python train.py --n_layer=15 --d_model=192 --n_head=6 --n_kv_head=6 --head_dim=32 --d_mlp=1536 --vocab_size=825 --activation="tanh_gelu" --norm="layernorm" --norm_place="pre" --norm_eps=1e-05 --positions="rope" --rope_base=2160.0 --rope_fraction=0.5 --qk_norm=false --attn_scale=0.177 --bias="none" --tie_embeddings=false --parallel_block=true --init="normal" --init_std_qkv=0.031 --init_std_o=0.00566 --init_std_up=0.031 --init_std_down=0.002 --init_out_by_depth=true --optimizer="soap_variant" --lr=0.00635 --beta1=0.95 --beta2=0.95 --weight_decay=0.03 --lr_head=0.0075 --grad_clip=1.0 --warmup_steps=200 --schedule="wsd" --decay_fraction=1.0 --decay_shape="linear" --final_lr_fraction=0.1 --batch_tokens=131072 --seq_len=512 --doc_mask=true --train_tokens=824600000 --steps=6292 --dataset="wikipedia_en"
Each number is 200 + 20 x the weight over the matrix's rms, rounded and kept within 0 to 999. Layers, rows and columns count from 0.

# layer 9 MLP down (transposed), 1536x192, rms 0.231, rows 1286-1322, columns 96-191
187,175,184,236,179,207,191,227,209,184,181,203,181,232,176,195,203,197,184,199,254,198,193,172,182,181,207,184,215,242,189,212,230,211,188,203,234,199,169,181,248,238,199,224,219,202,146,186,161,194,214,209,209,191,176,191,203,224,205,211,224,191,188,225,181,186,170,157,217,218,220,215,168,197,185,244,224,182,224,174,187,207,196,165,226,200,212,160,204,177,182,191,199,186,194,207
171,182,220,223,227,184,203,189,202,252,181,207,189,200,200,197,219,233,177,221,184,179,169,183,196,207,220,232,189,187,176,211,176,219,206,174,178,214,249,212,215,194,218,206,207,193,183,218,204,209,176,199,183,187,214,211,175,204,210,221,215,192,235,207,201,186,206,185,191,226,208,216,194,186,199,218,210,201,200,192,182,180,210,212,188,199,241,206,219,173,227,214,215,208,188,234
186,204,219,156,208,180,194,191,199,179,197,177,201,196,198,213,169,193,179,229,182,209,182,165,214,231,182,208,213,197,201,218,209,229,176,183,167,220,202,203,156,205,178,187,219,216,217,218,182,184,205,200,209,191,193,180,214,190,202,203,193,206,201,233,218,220,209,205,205,196,251,197,219,202,184,213,201,185,185,197,228,224,222,198,198,178,205,208,175,212,229,161,214,180,216,207
211,208,202,212,246,220,197,196,238,220,198,172,214,177,173,206,210,214,191,192,208,187,230,205,188,156,214,229,213,199,195,212,186,220,194,231,224,224,210,170,217,221,162,185,183,226,235,203,209,222,211,163,195,171,190,169,217,211,191,219,200,216,221,179,202,169,204,223,196,194,206,195,221,200,222,187,214,219,182,213,249,221,235,217,199,172,259,172,189,177,223,192,238,200,198,177
211,178,233,201,188,191,196,208,232,217,213,184,195,215,194,176,219,161,209,171,194,206,212,185,188,201,191,162,233,231,186,185,226,198,194,184,210,195,203,209,190,223,191,192,223,235,226,213,192,145,187,201,158,201,232,202,224,190,230,167,192,194,237,206,200,196,210,215,182,204,228,197,170,212,218,220,168,186,229,219,193,207,209,205,181,187,176,206,224,215,182,176,194,185,194,210
217,213,165,200,177,220,209,169,183,170,196,192,206,206,190,175,209,199,160,241,156,198,228,205,229,214,198,221,189,216,212,229,233,209,194,201,189,196,160,180,234,168,177,212,202,205,193,241,183,179,174,210,174,212,223,176,233,170,184,224,160,208,228,202,181,192,204,208,173,184,212,216,182,234,210,181,204,170,205,147,201,234,234,174,225,181,223,217,204,169,203,238,187,240,190,156
179,213,189,169,229,225,250,181,187,227,182,204,190,197,241,170,213,224,189,189,162,185,236,148,205,216,185,205,226,174,193,191,179,204,153,180,196,177,220,167,161,205,154,193,171,194,202,207,220,190,172,205,224,172,206,205,220,229,182,236,211,219,172,210,190,180,171,198,227,170,174,188,188,182,192,211,240,231,204,224,181,232,160,215,167,225,207,192,197,166,214,161,168,238,203,193
222,202,185,208,232,197,207,228,164,176,175,196,214,178,196,185,204,169,203,173,180,225,177,180,197,205,187,195,218,186,184,209,206,228,181,193,171,218,186,185,192,166,181,212,228,196,195,197,175,186,217,208,200,180,230,204,195,214,228,166,226,218,175,212,214,201,221,223,180,194,167,198,211,198,148,179,199,210,207,224,186,164,226,246,213,212,194,170,226,232,218,204,195,219,212,193
209,184,198,176,189,187,218,195,198,185,193,211,200,186,184,158,237,203,235,184,188,213,189,226,192,182,179,170,202,214,172,210,189,162,208,210,252,191,209,210,186,219,205,197,171,190,180,240,194,225,210,198,199,210,169,199,214,193,198,202,197,198,168,180,219,187,182,195,167,181,209,221,208,164,211,177,224,216,202,221,198,163,180,197,208,241,213,148,223,222,209,217,199,204,183,235
162,195,198,223,217,190,220,229,177,174,190,184,202,190,198,198,218,207,238,187,206,234,211,197,207,186,156,181,229,213,211,197,159,223,190,183,220,213,228,201,184,229,199,178,223,183,174,177,248,198,199,197,167,186,180,164,242,183,205,225,188,218,184,198,211,200,157,238,205,157,194,178,158,223,213,193,212,200,185,186,201,204,234,209,192,192,225,169,202,231,204,179,187,212,195,174
206,176,206,190,187,197,214,203,209,209,196,177,206,206,226,198,209,185,204,211,205,214,184,189,199,214,204,182,188,215,194,204,205,175,201,168,196,196,200,188,196,208,196,208,197,189,187,198,193,223,204,183,187,201,211,215,212,204,191,210,209,183,201,166,181,215,196,218,203,193,187,235,196,218,207,180,207,220,214,198,204,194,200,187,179,193,200,176,188,191,241,218,236,195,197,221
215,180,193,202,228,183,157,175,224,166,170,201,184,210,262,234,207,159,169,203,232,175,205,191,211,171,219,229,213,232,183,220,206,207,218,202,196,153,207,211,203,227,189,182,235,215,196,198,180,208,173,156,221,217,164,199,213,212,208,231,191,193,200,221,203,208,175,197,193,214,203,178,212,206,197,206,182,207,203,227,226,187,177,168,214,212,202,213,236,197,211,187,206,199,209,224
216,210,159,210,224,242,190,205,180,161,162,204,164,220,186,227,215,200,232,179,223,170,208,214,246,236,200,203,222,195,231,187,203,214,221,180,200,225,231,203,184,231,182,212,186,205,189,183,201,232,179,227,212,195,224,208,222,205,204,178,202,192,223,198,175,183,215,182,195,221,164,208,171,203,200,199,198,218,217,188,177,212,161,208,222,240,212,209,178,192,201,216,184,198,225,204
190,196,222,184,204,223,180,193,231,238,173,171,198,226,209,211,188,194,236,180,188,213,212,191,140,169,219,175,187,160,188,212,170,222,199,197,203,223,213,198,200,220,228,191,164,233,194,231,198,209,146,194,194,187,201,187,217,194,198,188,186,231,163,176,204,194,206,189,223,188,191,229,192,195,204,169,223,201,192,214,200,240,239,198,165,222,215,201,189,206,220,160,186,243,195,175
179,202,185,228,202,189,198,210,172,196,165,174,162,210,231,203,181,209,183,180,166,233,214,194,165,200,246,190,185,187,194,200,198,198,206,228,224,203,174,211,222,192,191,216,220,199,182,188,166,198,187,186,175,182,202,185,198,221,212,187,230,172,219,171,164,220,206,213,210,194,197,192,212,247,197,196,184,184,195,216,197,228,190,192,178,217,189,183,189,187,210,188,236,187,214,213
230,175,192,195,203,183,220,195,225,192,183,203,212,165,214,174,224,208,218,209,258,195,214,214,218,194,189,201,203,213,218,223,226,220,206,198,185,181,196,186,183,184,195,164,219,177,211,197,243,186,209,221,206,209,200,227,210,166,177,228,209,238,205,212,219,191,213,203,209,209,184,202,186,234,214,188,222,208,185,199,214,209,217,221,170,195,195,198,204,188,213,169,211,191,218,202
195,219,206,168,200,186,180,200,226,178,239,182,188,218,229,223,219,184,207,214,232,214,183,241,263,197,183,160,198,199,193,192,181,204,229,193,199,200,223,230,206,198,203,204,198,217,228,204,191,186,200,207,194,187,199,155,185,182,197,167,213,206,150,193,201,194,239,222,185,220,196,215,219,202,233,185,254,174,186,248,169,224,191,212,133,200,178,245,187,194,186,218,188,186,181,208
209,193,194,248,232,215,179,249,185,175,241,196,202,199,204,175,192,240,159,176,179,191,199,166,201,207,175,165,195,203,201,225,224,162,168,190,195,234,200,207,204,197,172,176,210,188,230,203,202,196,218,192,212,204,190,187,213,191,208,173,224,207,133,198,179,198,182,194,214,190,204,189,186,168,218,204,192,173,184,231,170,155,162,185,214,219,245,189,223,178,186,197,193,160,210,204
193,195,217,173,177,184,207,202,194,225,197,193,221,155,221,200,196,200,201,226,209,181,179,191,210,204,243,186,180,173,222,180,167,199,201,207,191,175,203,193,237,153,180,212,185,175,196,211,188,210,211,217,197,228,253,192,200,176,177,238,183,192,192,182,183,218,194,227,184,209,219,195,185,172,201,183,219,179,242,184,179,210,188,239,193,169,179,226,216,172,219,201,245,193,208,205
198,228,221,197,147,201,221,157,205,206,179,200,195,218,209,225,203,175,199,190,250,216,198,212,184,148,244,206,222,200,174,180,204,183,206,175,218,210,206,224,184,191,193,173,184,180,190,188,165,239,164,194,194,205,191,140,230,188,193,166,204,199,179,187,184,192,211,197,222,223,182,208,202,257,173,213,219,217,174,201,214,184,204,165,170,231,197,215,205,190,255,194,181,236,197,191
191,197,191,244,249,201,184,191,189,188,156,173,183,173,212,192,226,174,185,219,210,249,181,204,169,207,194,217,169,198,176,172,203,197,237,190,198,201,217,138,214,204,200,214,228,200,196,200,212,185,182,197,209,227,222,180,179,209,195,199,211,222,242,192,153,211,248,245,211,204,174,225,238,185,203,177,202,175,214,205,200,188,192,207,186,232,197,225,178,199,190,209,195,199,181,182
157,215,215,196,196,195,192,175,231,196,174,183,209,190,241,211,198,196,205,204,254,190,191,235,170,225,207,238,204,205,213,199,239,192,207,200,181,188,219,186,249,204,194,181,201,166,191,198,190,225,202,210,178,193,203,195,190,253,225,195,186,192,208,179,218,196,185,229,194,230,185,193,205,208,177,180,231,209,206,183,167,219,195,198,221,170,186,209,192,220,213,184,175,194,173,215
184,192,194,179,182,224,189,218,237,212,175,190,180,190,182,199,172,212,226,228,201,177,198,213,182,214,181,222,190,185,205,177,194,184,251,236,210,216,184,176,160,234,182,168,166,211,249,179,162,219,179,195,210,190,218,181,218,205,230,196,187,246,166,183,210,184,206,222,210,193,204,227,223,227,196,203,202,194,174,211,177,198,191,220,181,204,193,191,199,209,194,240,234,213,239,180
211,196,193,204,182,200,191,240,219,177,216,233,209,201,192,216,184,203,184,164,191,210,198,178,191,189,203,220,185,187,191,213,201,188,218,206,213,208,239,220,202,184,231,170,179,212,219,197,211,191,230,274,226,211,193,223,231,202,220,177,209,209,207,204,203,166,211,192,179,218,228,211,209,194,206,219,194,207,217,218,256,178,232,155,182,181,229,186,201,200,188,252,211,197,182,196
227,188,215,205,179,213,225,192,178,204,191,216,185,198,151,212,185,175,227,212,195,197,168,190,191,175,176,199,187,193,216,181,212,244,171,179,228,214,224,247,173,197,182,220,182,166,182,204,234,185,214,194,174,218,202,147,194,221,231,178,190,198,186,216,194,194,216,170,215,207,237,154,190,198,198,177,187,212,184,224,204,209,189,168,191,191,203,180,213,220,157,194,197,220,204,190
199,210,175,218,204,191,222,210,199,163,217,220,190,184,212,167,212,198,184,187,243,204,233,207,197,188,199,164,188,232,189,203,207,191,181,180,183,215,170,209,191,225,197,200,224,200,213,216,170,208,211,215,202,228,182,185,203,183,208,200,187,201,203,221,170,246,156,208,170,223,220,218,192,162,185,189,166,208,220,210,206,157,206,191,137,198,204,180,183,174,204,184,203,192,212,227
199,190,217,159,173,236,179,218,184,172,177,242,215,186,210,180,206,189,212,216,201,204,206,212,196,195,221,226,188,184,202,187,179,199,158,200,217,184,154,163,212,225,209,179,210,219,199,199,187,183,258,191,214,190,236,227,211,215,210,161,219,202,226,223,208,197,207,190,238,194,211,190,206,206,171,206,222,220,194,180,199,163,173,164,199,199,216,230,195,181,221,196,203,214,198,197
178,205,220,210,216,179,173,192,195,213,192,191,206,170,196,218,170,159,203,230,174,200,188,174,172,189,192,197,191,221,224,207,173,229,164,169,196,197,204,162,232,217,195,200,162,166,221,244,221,232,207,187,195,200,213,237,208,194,215,216,182,229,222,176,182,190,191,212,195,209,213,207,195,225,198,226,195,254,190,157,197,229,179,205,185,195,224,211,199,240,179,219,195,171,169,198
219,164,187,150,178,213,234,185,183,241,237,201,216,216,220,193,210,178,225,158,227,193,181,222,177,201,193,192,228,181,212,162,199,207,169,224,187,228,201,225,184,194,200,175,221,175,220,179,217,185,207,226,190,182,214,191,216,161,203,231,170,201,201,202,191,192,203,182,200,188,184,220,184,214,220,198,195,200,204,229,208,190,231,186,202,203,196,233,202,180,203,209,168,160,211,200
225,195,199,214,157,217,171,229,242,205,203,172,202,177,206,199,212,226,182,234,214,213,220,193,197,198,184,196,193,204,188,193,219,194,208,186,205,170,217,220,201,216,210,205,197,198,212,194,203,170,189,174,239,197,174,171,204,209,193,223,198,190,196,204,219,187,196,210,201,225,208,195,212,175,223,210,228,229,189,204,220,195,220,221,202,187,194,181,214,201,213,189,204,213,191,193
191,189,203,194,227,180,216,212,194,150,167,182,188,203,174,215,226,219,229,154,211,205,212,178,182,214,199,227,189,205,170,187,232,212,225,183,211,199,175,228,203,188,176,202,202,195,228,208,229,210,200,175,185,208,159,209,163,219,199,176,191,204,213,168,187,195,224,196,204,184,197,199,216,182,170,196,244,195,214,180,206,199,216,205,181,207,203,206,187,199,253,177,239,211,175,226
221,210,189,203,206,208,221,200,205,172,209,191,193,225,188,200,199,192,202,240,223,177,235,205,182,181,187,180,183,217,198,227,202,209,210,194,186,217,197,187,185,214,202,192,215,189,219,227,178,190,204,173,228,183,214,229,226,211,186,185,201,206,207,211,200,230,213,214,219,238,221,206,169,191,173,194,190,190,203,201,248,212,242,205,218,160,207,171,198,172,205,219,231,216,203,213
221,189,197,214,216,203,176,209,210,212,206,198,220,206,205,210,216,172,188,170,205,213,205,199,184,202,221,198,212,199,183,185,190,189,177,214,189,162,174,171,174,184,177,211,214,222,212,213,184,223,192,235,157,199,204,181,198,202,234,186,221,204,215,196,182,201,236,204,188,206,192,164,213,220,226,196,179,196,206,194,179,197,200,204,186,180,208,214,192,204,204,196,231,180,231,202
197,186,197,180,206,210,224,180,197,191,192,170,213,188,195,184,185,227,193,187,211,214,209,175,200,195,237,174,199,195,221,217,174,187,212,206,196,190,193,182,247,204,214,179,212,182,182,218,196,174,242,215,186,164,204,181,228,220,209,225,203,195,185,171,193,191,208,206,211,213,183,210,226,178,198,196,204,214,220,194,204,214,188,202,210,192,194,214,195,219,193,208,194,198,207,209
206,198,170,163,160,203,182,157,255,231,215,193,203,205,204,226,230,174,174,163,182,207,208,218,211,214,195,178,189,210,201,202,209,198,216,198,217,196,172,159,214,176,208,258,159,211,184,181,174,176,188,194,199,188,221,209,197,185,187,180,171,194,220,236,176,221,225,211,252,165,244,222,228,163,210,222,180,220,196,199,219,183,206,223,206,192,185,189,214,187,229,186,227,221,176,216
191,191,187,174,191,189,199,248,206,196,199,167,233,219,183,193,234,222,176,228,207,186,194,221,218,196,178,178,226,189,204,220,142,212,212,203,206,220,218,140,203,182,167,206,215,225,221,156,210,196,250,212,191,198,200,190,212,203,207,220,217,179,217,187,192,179,215,219,179,198,143,193,168,224,191,186,198,185,216,217,206,188,179,165,205,205,210,220,207,236,234,212,205,199,216,186
160,191,243,213,167,210,186,220,187,215,196,225,180,180,230,216,178,239,181,150,214,206,190,194,207,229,214,196,211,186,195,206,209,170,189,179,193,196,170,194,175,158,181,170,188,199,225,197,172,235,237,188,226,199,152,244,214,184,190,198,219,174,193,212,226,205,235,216,195,154,194,185,246,169,230,204,197,180,209,204,212,245,188,207,186,190,169,199,205,190,193,159,215,193,180,204
# layer 9 MLP up, 1536x192, rms 0.221, rows 1287-1322, columns 96-191
164,199,185,183,196,223,191,215,187,201,205,226,182,220,206,180,213,203,188,208,227,219,211,194,202,221,225,212,218,202,197,173,191,202,195,200,162,216,215,220,182,181,165,156,177,202,229,212,202,200,190,189,211,213,232,246,226,173,216,212,206,230,194,213,189,190,201,184,146,171,192,179,193,205,210,191,162,221,187,206,205,149,211,166,206,215,212,190,195,195,208,207,178,210,218,212
241,189,212,213,195,200,216,202,208,181,213,189,200,193,178,210,231,224,215,177,201,177,206,238,207,203,230,204,207,241,212,200,172,196,204,206,185,170,205,218,229,189,212,204,178,223,181,200,200,166,206,191,176,190,181,178,187,205,231,227,188,210,186,213,186,215,203,192,203,177,186,226,169,240,193,185,173,190,224,181,198,189,182,210,183,204,208,154,203,206,206,213,208,217,174,233
212,204,188,209,200,208,197,182,183,231,196,222,186,180,203,202,178,199,195,206,190,205,185,190,213,215,195,206,248,208,219,164,212,206,182,198,176,177,212,212,182,221,184,221,178,236,199,194,190,203,197,243,213,162,187,206,192,202,227,178,210,180,193,158,218,184,212,200,199,219,207,191,210,196,228,182,194,201,186,235,177,211,226,198,230,208,174,180,212,193,155,189,181,200,193,211
185,234,204,225,233,213,224,189,159,176,198,200,223,197,214,175,221,182,187,211,198,202,193,230,221,186,183,159,184,196,230,191,222,229,195,227,211,193,185,137,197,195,193,220,199,176,204,178,158,176,188,199,242,190,203,188,190,208,192,214,192,183,188,252,163,222,212,233,176,200,190,196,228,223,170,189,203,232,227,179,187,222,190,234,237,195,212,198,199,235,146,237,188,178,180,220
264,218,219,194,216,188,193,187,238,179,194,199,199,209,203,199,188,231,177,203,214,168,219,231,180,202,193,193,192,203,208,186,210,219,198,168,215,172,190,175,180,198,191,217,201,182,178,195,199,212,217,196,225,239,209,186,217,247,195,181,196,215,203,161,229,221,183,223,174,199,199,200,208,161,219,212,211,204,191,188,205,210,170,228,193,161,211,200,262,203,257,176,205,174,161,199
242,144,197,201,221,169,208,156,202,192,208,189,229,208,210,196,194,156,201,169,181,203,195,233,200,197,198,152,208,224,174,220,209,190,221,224,209,197,200,237,213,204,187,178,175,203,202,186,192,149,191,214,191,213,195,203,216,183,145,172,204,175,189,178,204,218,227,205,208,204,197,204,219,204,215,209,234,214,214,214,195,172,233,205,245,190,203,195,203,242,206,195,224,176,167,199
183,217,188,204,212,176,196,217,228,205,224,182,237,217,184,215,232,225,205,190,178,194,247,217,189,155,198,193,170,223,193,187,177,186,163,228,201,196,223,190,185,175,220,202,175,172,211,193,217,193,203,187,206,192,191,179,196,203,195,243,209,182,212,249,243,206,228,216,208,212,251,208,185,198,195,197,189,188,192,194,213,180,207,210,198,213,206,180,191,230,207,200,204,172,192,241
186,161,206,233,206,170,245,203,187,220,224,194,207,231,184,190,206,202,224,195,201,192,210,182,232,173,220,212,195,176,159,182,193,224,206,172,219,180,195,198,228,202,218,182,217,182,254,208,206,207,189,189,231,207,186,244,204,223,215,236,219,178,242,185,198,209,186,212,235,172,198,222,214,185,228,183,190,200,215,182,199,212,212,194,203,179,175,228,175,212,226,194,156,153,210,186
181,196,182,228,172,207,196,206,200,187,206,202,199,223,217,182,183,249,180,233,159,174,227,190,207,218,230,190,133,219,174,190,183,205,183,206,258,177,215,156,176,193,186,206,205,232,218,183,196,202,200,168,244,206,198,202,178,214,196,224,184,190,204,176,215,220,181,184,188,185,199,200,191,191,221,181,230,200,236,234,212,210,215,228,189,231,178,207,190,200,194,211,192,186,173,169
210,208,189,182,210,203,222,198,203,181,196,221,207,202,164,177,184,192,192,194,200,169,212,198,215,199,199,186,221,189,220,188,222,196,212,200,207,217,171,227,210,185,195,215,219,209,211,206,204,202,203,190,203,189,196,183,194,207,215,183,194,202,223,188,208,209,214,205,192,212,194,180,236,207,219,245,213,199,177,217,214,232,214,187,203,180,203,204,190,194,212,173,172,194,217,154
212,208,167,193,193,236,216,210,207,174,221,205,205,223,198,176,200,243,240,152,199,235,156,242,208,206,208,176,172,213,210,213,204,202,175,184,205,196,217,167,220,217,187,220,203,189,194,167,224,207,194,208,180,189,241,219,193,191,189,214,178,192,206,249,204,191,196,237,197,165,213,206,169,207,201,201,213,203,218,212,193,221,213,232,194,190,143,182,185,186,229,190,218,219,166,218
203,202,223,194,148,193,236,169,205,220,230,223,215,201,218,177,192,207,196,186,171,215,194,201,193,188,221,216,228,244,208,221,190,192,191,182,209,168,146,212,226,170,198,218,224,221,187,188,157,196,226,166,167,196,222,217,190,203,204,179,178,210,156,228,221,201,189,180,213,170,189,197,203,208,222,188,213,185,167,195,253,205,236,170,191,202,218,181,230,198,201,207,202,188,180,194
180,197,219,201,237,217,225,215,204,173,175,177,188,216,179,173,217,177,214,228,183,162,219,225,201,162,189,187,220,203,203,193,190,177,247,232,180,202,220,210,187,193,188,179,205,203,251,177,223,193,220,191,185,220,227,186,211,205,176,196,228,205,210,151,179,221,176,180,194,201,190,228,237,207,183,188,173,214,185,196,225,221,201,178,174,195,194,190,189,194,220,198,178,229,176,213
175,190,164,174,177,208,225,186,208,167,202,185,226,184,180,225,198,188,220,193,216,179,181,235,180,192,165,222,177,202,195,185,196,193,226,205,197,198,218,218,208,189,209,196,222,178,222,227,179,229,221,175,222,210,199,185,198,173,171,200,222,217,190,200,245,187,205,216,234,178,189,202,170,175,218,223,203,199,216,157,226,171,183,183,205,201,208,196,188,217,200,205,166,193,210,203
178,220,195,156,200,236,178,191,203,197,197,235,204,216,194,203,187,203,212,259,191,221,185,142,199,197,204,178,189,206,219,186,194,191,226,227,198,226,216,195,216,190,192,231,204,199,207,200,200,202,193,202,171,234,186,200,214,191,184,175,217,150,220,223,192,166,186,198,193,180,203,211,202,156,166,196,186,165,220,206,218,223,218,188,193,209,193,194,195,212,196,231,213,186,191,173
198,138,216,199,191,196,205,180,200,199,214,216,207,194,187,217,205,216,206,180,195,198,194,197,211,168,236,204,176,241,201,190,204,223,188,174,201,194,176,204,215,179,189,217,228,200,160,183,191,204,208,200,159,231,233,229,186,239,170,198,215,207,178,178,218,205,177,224,188,177,231,184,187,204,210,199,205,182,190,165,216,201,206,225,230,207,200,199,188,200,208,216,226,232,207,224
204,200,226,178,202,200,224,217,196,225,168,236,186,215,203,210,229,146,212,233,183,177,198,226,234,181,189,188,221,199,184,192,168,194,187,219,212,199,203,205,201,170,194,238,214,199,167,229,197,187,166,220,198,172,207,176,212,200,205,208,192,166,216,200,208,184,162,229,214,235,225,195,173,226,208,213,182,202,192,186,199,205,231,194,169,185,182,226,207,203,203,237,202,222,184,205
230,229,175,184,189,175,181,188,181,204,197,178,220,165,182,239,198,205,172,200,203,210,193,204,207,184,203,206,206,177,210,219,217,175,193,185,203,200,197,219,210,214,229,197,198,206,207,199,228,210,187,212,217,164,229,198,173,188,211,202,179,178,190,217,212,218,180,187,183,199,217,169,217,170,220,210,204,205,224,174,180,200,227,197,220,174,265,197,147,195,193,224,222,184,192,184
189,187,186,174,221,209,203,188,200,164,172,203,198,205,210,216,184,226,211,197,187,192,223,187,167,215,207,213,193,220,187,207,222,203,207,228,200,198,195,146,196,210,170,212,167,177,215,173,204,157,205,211,195,214,197,231,183,222,212,172,202,233,191,171,231,219,227,238,232,201,193,202,236,201,198,169,243,193,164,201,171,207,160,189,187,245,226,170,200,189,249,199,194,220,190,194
190,196,233,226,181,197,182,212,222,181,240,202,233,211,189,225,215,178,174,158,191,185,191,238,204,182,166,199,171,218,217,221,226,205,196,226,176,200,204,220,206,194,180,203,180,205,190,205,250,212,185,174,188,193,185,208,187,182,222,192,196,187,205,211,196,204,174,194,159,188,235,177,196,229,195,201,195,212,189,250,176,176,192,201,249,194,224,190,237,201,202,190,191,221,193,177
218,209,211,196,181,212,172,218,216,194,203,204,172,183,213,223,186,192,209,193,207,212,178,244,244,167,196,215,207,240,219,203,208,196,181,205,217,198,206,220,191,187,204,189,202,194,224,193,194,195,229,191,232,211,200,227,213,214,202,204,229,174,201,177,188,209,195,214,217,213,215,219,220,165,183,188,201,201,202,188,194,166,185,211,194,208,187,186,225,201,197,188,202,201,203,197
222,168,210,187,207,207,201,204,202,212,223,232,237,186,171,196,184,243,200,190,183,199,204,196,206,198,197,183,178,176,238,229,203,178,176,167,227,206,218,230,167,175,224,173,179,231,191,202,223,184,192,229,191,213,188,195,163,191,217,199,206,244,187,174,179,228,197,231,204,185,214,200,219,233,185,186,213,200,198,215,217,204,209,186,201,193,224,161,178,226,206,197,198,211,195,157
203,198,192,217,221,188,225,203,227,221,182,179,157,191,233,194,195,172,183,217,197,236,186,188,220,207,196,183,247,216,230,242,214,153,193,186,206,207,159,198,170,221,205,228,180,229,152,184,180,215,179,182,172,225,185,215,184,208,212,210,228,190,218,185,204,222,225,209,199,229,186,211,237,210,200,218,205,183,207,186,178,192,191,219,198,212,195,215,195,190,184,185,224,197,172,197
213,195,184,199,138,209,196,228,257,186,225,202,172,219,142,227,184,189,185,220,171,207,202,152,208,191,233,200,190,240,223,168,173,198,193,188,249,188,217,186,198,183,165,239,200,201,212,173,205,193,198,203,223,202,185,168,211,226,181,188,223,227,179,189,250,201,198,215,149,196,181,179,215,222,199,179,160,240,211,193,192,216,222,217,175,211,198,200,180,204,186,178,183,194,184,187
215,228,203,222,197,181,169,191,209,196,218,225,166,211,186,233,211,189,176,238,177,208,188,197,215,196,179,203,234,189,241,217,189,187,200,204,228,206,206,200,195,208,185,194,185,198,171,208,210,166,197,207,173,182,161,202,205,236,206,194,207,207,181,192,196,241,214,177,178,212,170,212,167,204,225,221,206,209,207,159,199,214,189,206,192,203,222,191,203,228,210,184,214,214,197,243
199,200,213,182,235,198,215,198,178,214,194,190,207,196,217,190,207,206,194,198,190,245,202,204,192,178,183,199,216,218,181,188,211,179,196,209,202,205,209,208,216,163,216,187,216,201,227,183,190,178,195,212,209,165,224,219,232,211,176,183,193,191,211,195,209,196,184,196,214,167,239,195,188,186,208,183,196,185,201,220,172,209,236,185,196,173,185,203,235,197,194,186,204,209,198,158
213,193,235,229,184,218,209,184,190,228,219,221,221,232,177,196,243,197,197,175,206,192,223,221,138,209,233,227,172,174,224,187,223,181,210,170,192,204,204,190,226,175,214,193,189,220,209,159,226,154,187,199,223,213,229,197,202,179,214,179,217,196,192,231,218,207,181,207,227,203,172,182,187,177,215,225,187,202,204,185,188,177,205,184,220,201,190,186,179,188,221,197,204,196,223,173
199,182,177,220,184,179,214,225,193,177,213,220,223,154,176,190,224,211,216,227,204,191,196,194,208,179,203,183,200,188,123,215,191,192,230,203,219,138,149,201,201,219,202,179,201,223,180,234,216,209,209,198,197,227,169,188,195,177,181,192,217,218,173,226,160,236,188,191,184,235,241,198,220,187,191,168,214,202,233,225,252,207,212,200,205,182,187,211,198,196,220,226,200,229,180,206
210,244,190,214,211,209,200,188,162,199,178,195,206,163,217,198,191,182,188,170,199,228,205,177,211,188,188,197,195,164,230,202,216,222,197,206,198,219,195,178,189,203,208,221,190,224,221,199,205,218,199,202,196,181,223,227,193,231,197,196,197,227,199,192,182,222,192,203,219,192,185,175,218,189,201,209,189,201,218,223,213,204,212,195,173,181,184,199,197,188,145,184,201,193,201,212
203,190,240,154,205,249,180,197,168,206,181,179,203,170,216,185,217,209,199,197,213,174,152,191,223,188,201,177,201,171,196,178,168,199,198,260,228,213,207,209,233,196,202,208,172,189,222,210,223,231,206,208,203,238,228,164,235,186,179,202,176,216,186,221,198,194,205,215,199,218,219,210,186,176,179,202,163,180,166,188,187,184,217,202,220,188,203,189,213,146,212,182,210,210,247,219
193,213,236,206,209,195,198,210,202,192,191,189,184,201,177,224,196,184,205,210,176,206,212,195,214,182,224,213,242,193,187,213,187,225,189,217,191,196,195,214,232,175,208,207,179,231,219,189,195,217,195,193,207,212,190,233,163,181,190,204,200,193,196,195,189,209,183,203,174,176,167,214,226,222,200,216,227,197,196,204,197,197,190,202,176,202,212,207,205,222,195,181,201,207,173,209
169,184,183,193,217,220,221,224,186,199,212,208,216,222,255,194,211,205,193,196,189,218,200,180,227,188,214,215,227,181,192,214,198,219,206,224,197,141,207,174,263,203,179,224,206,211,190,173,184,186,271,219,219,184,209,219,153,208,205,197,206,175,217,194,246,195,209,185,229,191,223,204,175,204,201,207,212,196,193,173,206,201,191,190,130,195,217,222,202,182,169,195,225,191,201,144
163,187,196,210,228,218,203,190,176,236,232,218,190,182,166,225,204,226,197,191,195,231,182,196,201,206,209,207,188,234,215,219,151,197,221,172,206,190,207,186,196,205,200,198,230,210,192,207,183,175,194,203,177,216,183,211,191,204,187,200,203,186,169,193,189,197,173,193,196,198,207,196,204,203,212,236,201,195,185,177,195,225,202,220,207,209,195,228,192,238,174,209,179,197,217,220
225,200,214,166,186,180,174,205,176,163,180,195,236,188,183,172,190,195,247,188,260,228,184,220,169,223,228,175,240,182,227,185,236,200,213,227,218,202,203,215,146,196,155,189,235,160,225,206,180,209,202,195,200,211,194,157,208,152,201,198,246,199,181,193,208,197,232,206,167,208,206,193,180,185,203,197,197,173,199,197,191,194,171,190,218,201,203,224,175,197,204,215,231,186,198,200
204,195,224,212,174,185,164,191,184,211,198,181,169,199,191,188,188,202,232,223,245,222,190,235,180,198,207,183,194,232,223,179,197,208,205,175,219,191,170,221,222,213,178,173,194,232,186,208,199,221,221,215,172,184,193,183,189,179,218,215,239,180,202,245,164,227,203,194,199,211,182,179,205,182,203,153,208,189,216,187,191,181,210,202,203,179,183,183,219,224,204,165,185,232,200,205
156,156,228,180,202,172,218,190,180,170,204,256,177,200,211,231,253,197,198,208,179,227,168,188,177,201,206,189,204,214,184,198,242,188,183,154,192,199,157,171,216,220,177,176,189,241,196,220,191,209,238,191,222,197,213,225,204,183,237,222,216,195,192,182,167,190,184,230,192,191,184,236,203,205,191,225,175,183,216,219,192,179,223,228,223,188,194,249,205,218,228,199,202,163,201,237